{"num_hidden_layers": 16, "hidden_size": 384, "num_attention_heads": 6, "num_key_value_heads": 6, "head_dim": 64, "intermediate_size": 1024, "vocab_size": 2255, "hidden_act": "swiglu", "norm": "rmsnorm", "norm_place": "pre", "norm_eps": 1e-06, "positions": "rope", "rope_theta": 10000.0, "rope_fraction": 1.0, "qk_norm": false, "attn_scale": 0.125, "bias": "none", "tie_word_embeddings": false, "parallel_block": false, "init": "normal", "init_std_qkv": 0.0401, "init_std_o": 0.0401, "init_std_up": 0.0401, "init_std_down": 0.0, "optimizer": "soap_variant", "learning_rate": 0.00442, "beta1": 0.95, "beta2": 0.99, "weight_decay": 0.042, "lr_head": 0.00715, "max_grad_norm": 0.5, "warmup_steps": 200, "schedule": "wsd", "decay_fraction": 0.661, "decay_shape": "linear", "final_lr_fraction": 0.05, "batch_tokens": 262144, "max_seq_len": 256, "doc_mask": true, "train_tokens": 1115000000, "max_steps": 4254, "dataset": "wikipedia_en"}
Each number is 128 + 24 x the weight over the matrix's rms, rounded and kept within 0 to 255. Layers, rows and columns count from 0. Numbers have three digits each.

# layer 10 attention output, 384x384, rms 0.194, rows 315-382, columns 288-383
146114116099083152138121122113094176124110156131137184109120135146126118118112120140151194115127113106115096135135174093125140090154134104146142130117124126124092150094094149154125113143174125117128139148119164109153132131106121088133128088118120136141154105096134124092113117108156125107
129092101154076135147058124110128115159148095134139150116104099126152094112085105132117108102121154128107117144137140109135134129145147098077106124171121119149170102098127127133115140100129155137145125100124111161149133129118124106105125136091136135105126179144116124133084122149119107118
120135135145131112142121105135138158150176164095121107134130123104149133129123144117141146151145120132100103144134115124124129149125098164147106104128158121135146138149145123119141158146154117154088087133110115141124125123167128157134145131085146133174130095090142129113102124142082138132
114119140112143135171150144141109114134150118142111146159136086119127130118113127126118125112111093145159136135128118064085163144093123129138089124095150131096124099088121147127093126156127185110127125152133113149155121130079138108121085146106135171112122126126149139120187119125121121109
117113115125097136141165172123132157097099110103108083100129088160113093126132150114105110158105126166147140154114141122123130123111135089132111089146152091120119115134129141099116079156128140125116149125120098118133134108145121117115126144120135121125130144142141128168107154106095124086
124094116111130140138152139136128117128154112134123082131120127118138137110127124165112137119150156150105147149145139104101135154118106127159182099128107175133143146126101122135156104120114165123128106097110136127094114130138106142120150143125132159149132137145142132117100133100118155109
134140151148134112093144116140113118142138144138160116103109133110120112075136117122118113126137137113116153100131136100138140143141152146129088106120103108132160136105138094150077129139129108121117134133118109130125136131125103138137164163124115076077123119119145102159100148136127134115
125145119132123113134085149141074125099143135140120118113146129119101084154077125139136116130119114086101117108117085109121108115094144134176120115139180142163116119142136123142114106143120122159126138132134104145167143104148122142119150126144163131114096132117169145127131080122120172110
151111118101083129097122131117135112125138169110106173109121103167105115128125110121141125156083139136131138108129114105142105106128127128112137129120122105122135148126148143126073138102114114130164103109136126116150107129159136135148129130125102132075105142094125116133132147150112130143
148181080116134141086116115139110121116123108124114190102159094134125141140113122129104147133154114147106107160102172121104113114128093149093152117119124152168116127139135104160137076157150107144121107155146150099147113162149109135109144135132159113132104142087111130143123122103099144118
152165151108118132142125106130117158099092106102072161122115133144093138126151118156139140123102125163120145144149151149083137165140110108121114142129152124088142161116132115150111109112096104122145116103130157114151148152125125113123156134112131151154140151117136121127110130148134127130
152137166096145089135136102132117159162095124114124136105133132164094100114108126119128112152144143144104113126115119171121116115121122102145148115119137129102142125120103108149099120129178148089106126157139128107118142129112119105141126119187116156151117155127132137171102130117121147121
135118179165109144137143120145133100163136127137138151164125180120149152107078094120152134152094112116130152122175072109144139132133135109145109151127118097132125132103141132128117127149116074145123111120144131148121110098100123118136121153134144126128153066145140111159091112139138175143
216123129121102139108099138123126112131123113134115137149130108103127133127115120106123130143107157086143127103127134134141115103152138099129125100118136110119109113135144119147124132114135158123171132119089156143123137117135148121126088115106108136192118141091123116126146124122112108145
132120153139146137113131080115113160117165114098155149107119131141140093136107134130080161141137136149157151103130120128112139092136136105141124175121125116131125172155121143138158114113110144123110162147138133100117126119178156158140129158126143107104114142111133141110113141137153113149
111119105097116143130114091092137146124128125090121125117122152106132149085155130117135082117116113130146149121096127086136136097179119114165135133097137134115071119153139122158105112138106166089123140156139130127126111142101154173085123171149144105103133086138131117125126152137084146159
105129128106155089125134123114171133135134118151116130146149115114134138113109144142130117137144132123135139133125086139145124114141123110105125090117087063163122145113100167111130141131144157140111119131148153165106142154128153083117118156114130108131091152108118106144117112104127117100
117088145127135129131148135123129129171152144088092156112157139135130123171173138133097121135129141112128110157127112127103128104152169128137118128152129134132143118159109113145097134144137100115139170175128109137139104144115172150149099127120100082125103145140109146135096147134137142142
121111129145122116096122123108147110136123154135110145146132154100135130127131109122155151139131166092108128097140119183116131095116158147071126136150104105100131104128105097128154128147097100112145080101136149168133151133140148129118159113151117148112159145113116098156130143141117121119
167133114125144106136119118103107164160161162146121150144098138076106135126130137121137132121145151128119150137126094108141147070197138114140149161144124105129118140100160138128133102089144139160119123126149113111143125118149127161149143109127147082125112144153108142159112123146112140102
130137136135106125160121159119116139105126132129123143181117107070145135161133152140107100149144094142146148138141139162152176129128103174118119095156121145150130109121119167122145105123176131137156143167148113134099152137101110139120167129093130088149151104143107130125125120134088140118
128126118120106137125101105178134141122119117181113137131112147123092126117124167126147134134129120156122117124170136157149121161116133145108129139080167126150198148125168114146103109139148157146148133103128143170126114113129095111109133094154137126115124144130169114134120131109127111122
141138144141114120119104126145143199130135100118096145125161126130135147118140122142117114145132107165148113117144152129108102158162130103098108109125126116160132153115087120116153155126114081132109182130121130107141142125118133132090148133152144116092112121101144104124113190107166136136
108115164172130131096121142156145101118098129118139102123131139128120132140110166127145098139110147093138116165141111109132115109150180136134147124142096147123108143108142096123142119139090058145144091157127128103127091153133176100101133180136144135153150109145130118167150129161120129127
095165114157136105092146135138166126119130105144161157130132114093126121100129102136073122095116121142141110150158133123126116124153132145126135162143155135128137136142147133108158116141143122151136120076097135141096127155118118116158125103115136144133103106114128125138117137123108126129
132155112143129152129105126141139127082107124116120130122147172107133145116149143106133130129123138070136090111146145098145096156102112115149110119147128140153119116126129112108130144107103143123112117159134132159152121121128118109110111120121158139134115113123081122130127150133130148163
114105133125181103123103150133169145158153124153115149137108151149111141142143137160163095139122135157171122106122112111124070130145116139133093165128103124112127109170145129124133152137132109155109103131120110110148133118153116115178140107093134128111132103157105092102108159107085102123
144071103131122113132107093137138074132139088108107134116098127145102090147113110158129155113102135101148121118148086135138125115135125156123107106135143129082143132144130134143138102127142142173130114105106144122109127124115125114157130120134166120123112117135139145141087150142134088098
148132107136117143077110117135127135146103124139164114116123143134138139126116144133134119168145163133089138129121114100130144128120104137101129088129121088111129150115144173143142113136157115127119131116100121148145150154126127127123136137127140123095091164147125117127144127169100134143
116136123099126120146114098127108123109111137104150089121147149109110114129130122141125111141150129092103103107154111130092133107123121109154140147122156112135128125100098108146119134093139142173146130073130143116170138159113134130155129126132107131109142137165108149141133117170112151127
130124115143099145146114143120136129148112157150140122129101160100173106117099134113127146090086111103109132142136156106098100141111145134081095145123128094126139132095112112103134145118100145170153137113111113126114142124119154132103108141099110130129108144159102168151145142137095115147
115132091128115129110133136135136131155102160129101188154123124103147133161116116127155154081087139147122112127129077121117117118115164111108143134128126133136137144129134129130110136124171134141144116154140143140147114125127100106135127100104107119132141125158146122127114167139138111112
120111155110093137144143154120110137165137127143158193170128115155132107110137124113138139136103154148132132134187113137114104112129136153126131150121135139112121120149120126138109139111121137141125121157114108087129132112128116134156137097142151129130106112129147149116148114136111115154
120131105100121149175128134145136102104127124123133112102120132129151113092156115148106156112102124103121151114154159117108146146132122163106143125134156118153132121144124099179119129109157125086166161126116120116087135127137135127121144081118130107140157144185086123103117146124116138122
114135144148107116118134110115137073116170130148122118121119123107163136107143125131101115130139130154158133144146155088176072126132171145104157128104110143123071106115124107129096127116133121121125128132138114157154149117170132136128098111143140106116164101148146145125157135142147119124
169137113133139131128096154172128133125111135137128128136149145124124136155145106146142150135118120135093127132132129149140101122106130126133122115122133120127163153108149156160162156127126157092152138100137113129114129096155112125112128119162110115126157150108144139115095075122140124142
106125169113132119101138142106130097101132145111128141127135104129158113128113114131078113088171129124138102143105132136129163154133144121110118166128117112122122138110101098135073127135110116115142086127108175114112114143105108143128136122131159126134138113121148116109117128135132125120
132132155133127142119086169112091109124137122154137135118135072169066135072106139112108134132141139100124145134125118155130111166137166136105123138131114114114128143139118150166172128129118149144161136160114102115164134129129089176147139121121112154117155105145159150130139118092142137149
118141120089112161117130106128076123150094161107140105126126118131128084150139156120125126105129123145103133136125115114114081129162118094114142107152148148152139166123164136121140154125176102135117136138120114170180148095104126108143137125097147111141126133117104105145170137102124126125
149122140117087120122143157130143158133120113109103091142176127124127151112162134102163116121110147112149140118116138093141140107116120155157136125164133107113126184117140137111151121133129106123141104119113110123122146125095086136159137163103116124156121094113093136150122122149133135120
114147117129130132162129134097101172143101128135135142135146130155147125115137146140157100136142140148113132135121141123115162155125119126156129136139147141142128153177116095118139095119139137095136100123136114070126092139134153118104090150100116157127156132114144157150170118090122106111
135132142168158146144112157172143126137111120124131114140134121105176172123118118161095116133121121145135088133142137094116109103131143098100099081124180107117108107133125127145146164124112141128090137145141115088093157132135124130120125140146118150094120130120153140129107145153102120141
141118104114110125114139080137146099119115138140149094120108134129119152116097092113139106084150099102131154138142118105141111100134125140114128123143160136134103116152091121071108123136133149128136121115102139110133114111142126102174163113131138150164134136164136104148160096106141122087
112144134116108136146134123160112113128133089150115141161126098120144116142114186131132124140090142126106178118133106171118115149141128144189161121117115108122097128150140118125137126098124123123109111136138130122133158118136125134156141171140097129158126162092136165098107109140093134170
112151119114119118097130141121131150144130157071119121097128111109143109108077098116108149161095123145123119133140126136159140124117097114149116149107109128091126145122121130144147116119123083163128142114157091110147141134113119134097178136125127149114140140120114123085145125112126120126
147136110143118130126121128133108109124125119133153101120136124114140127108128115146120134126164126123134124109102118124105120120098089107136134147131158111115141138119111156147177106114130161106124089146122116125131116115140132153116129107132123156104116153154121119142137135130110137129
136097120131126140127148101138132135162132117079130152142169139119148137147105149121122141141087108168123100125131113109091134107125111159114126071135105110131144141131098125144123141143095098113133130094160134133090155166081115142164136131141182108153130145135142164120137117137152135127
095136129120110127135092127112132118139123144155138109143085126111133114108124148092145130133112133160137182123141136154099113122105118116105149118104148141143119127135135138109111147138153133110092140120139133160111122144141093138132082106132142106138108169079138143133093081155146134115
135132118073133150180147120130125078159120118150126135138107109135123136135096115087104113157138086124155161132108174179168124139142119161124099108134109147114147135106135132124099108131151142121137123105105109114113104146107143130159142122131169108117121180143104125114154115122124099129
115137098131112092147118111080131122126142108135132089097139117139111129132110126134146132104122115131132119172129122129171138140107149133130126128139106109152087129120129152138146110101100138121125139163166129108138116126094176096115136147141114158130111100104100123148100131113151128129
148125115132102115114113164182119118147112154128097169135138115151120084136111141141121113135101095151133096113087108096163139128100112141143108111134159129112108140138141108133140130142157175132145135118143126116118158119116133143123126100130124133114106124138138105144130141139151129102
120086174112092134143104122094169132097110170125145129115122124136127122147100118148121156105116113116133129135136111146124133124136164150123135151128114174107123107089108178085092147128139129114181158113118136134094132143134127163132140143125129134172105101137149124130098132124115154138
142137105143108140138098134153171092114126149145105135143134134154126156167108157109121120149168146147141139124107126128156138141131102125099140126166161098184104112118149144112168141134106137133123131127118128118119128133102173090124120162138120131128158154135106117142101131123112152135
114098176113184135154104120131108121103117151142094131149111141147146118146122138119172112121105102126144131146148113138177125128122102131116109144114109114090091082089108096160149092108119112146125113115138099125109112154099095144124136129092126110164141122141119128137132143113141132133
167113164138126140105133094141117104118111103181138123141122133143148091123122133120160112114117141119100132113120131112131111152116120152116159128161112142137127152134101081148115140106115126104154133136146125118083100124090128137138136132121130150128121144100111118113177116168141128163
124160138116138164167138115118123129127162149129124133181103132128115121079090073149101138144107150147154144140101108120125140092123128074153090104135113101142148162144106116126149164152167168104089114124119130097125163186123104107181148082129119168144141113080130083135169156146126189108
149106133118122137088113120127150141152152124135146122136144167108143129119140133143125152113109149112134097158143142118062133136155107171113150096124138120095173117103128121112117133120108138143106143123117107090130129086156111128120147134139139148120093122113150125124116116118136143129
152125154129106112117155124126146140100097097145129146122111125094149150129129138155082131116106134133114092120152144166096123111174176145136103065133105143138083170158113140135123114134123136101132153161135154121122099119142123141119143120132114127134164151103101139144114102155142117127
133144136152120130136117117149138123131131146135165142151129134147128147112127129098131091150123130117123145088117143148124151096126113097161126144093139142124157156139125146126170104121089127117127131128114132110133149132116154141152151147126152086112133134117162135130134124121138123165
144133124115130126134140136112112159131154138121108144153134091116147124130149133134133130141091156118114143164098128123141133144130163128136146139142112150128143120094133139131158131130104105125116109117114135082108096115139097137127125130122136119120142148126106142107148150158117111112
126158165119146100135123132140099114096143111121133113145098133107129130170147148126136126086151116144148128140127107085084087141163157128119174153140166120135114110128148116123113089096140119117124080118138132111080133130115144138136129120116179166108121107084139103116101108155129161104
121110133125174091116103093147120124139116174145138150102113146082126170120144157125159132152099128154161119127129078132149124139141091103122163135143149139082126129151125127117154108143135128090148115136118133113115143178137133119135072125139168150114135141124146131122122126166155150130
136128115120110132124136141145118106186099120106130124104105122153109131111105104160133122081097139150117123147131125117151150128137105146128135143094112159132113151105117090099101123120138145162131115096132133116110148159136149100141135119126130095137114093108123129120154138082100148167
170139135131123123154137115154142099155079125114143115111125116108112108138151120125141118118152129106132119132160134107129117123131105132120128142106144130099126099121102154161131113100135136156145129169164134110116132133121105103144111111133113134120132180132154140144148139128129119147
159122127115101081147151135127105136142102133126145109144126167154149122133108145109160123139153140122164112119096131150134135154122141130114155111145115100168132136108134104108129124124094096117157117092122127089134140111145131125119126152119136128126121169133137116123148140130135139133
135139131108130130137133140089079156129122104131145141133108131136133139134115132107151122155121094145152123158105122156112110166115138119124113176113143134102129141140109069150150126117111153156128148104099142178142131129151100156176121107120140141104094132137113166162125110123127106151
132137113110088144155118111150145104129094141130133180104123082139135123134109136131128099120117121138117133174142121128126138149149120105113136126144132132122095123134128134120125125156120126140150141137115118139121125141146122127124108119132138138130101124141113144132132145151124155137
129154126090126155114145124114101085148139112154121131125132124141106145119148142135121124137109160105124144107095111103127148124105118131111109131109107125116124116115142084130154148117154138158108138166100099107131160173148124135133105161125117141124141111084128142133127123120115147144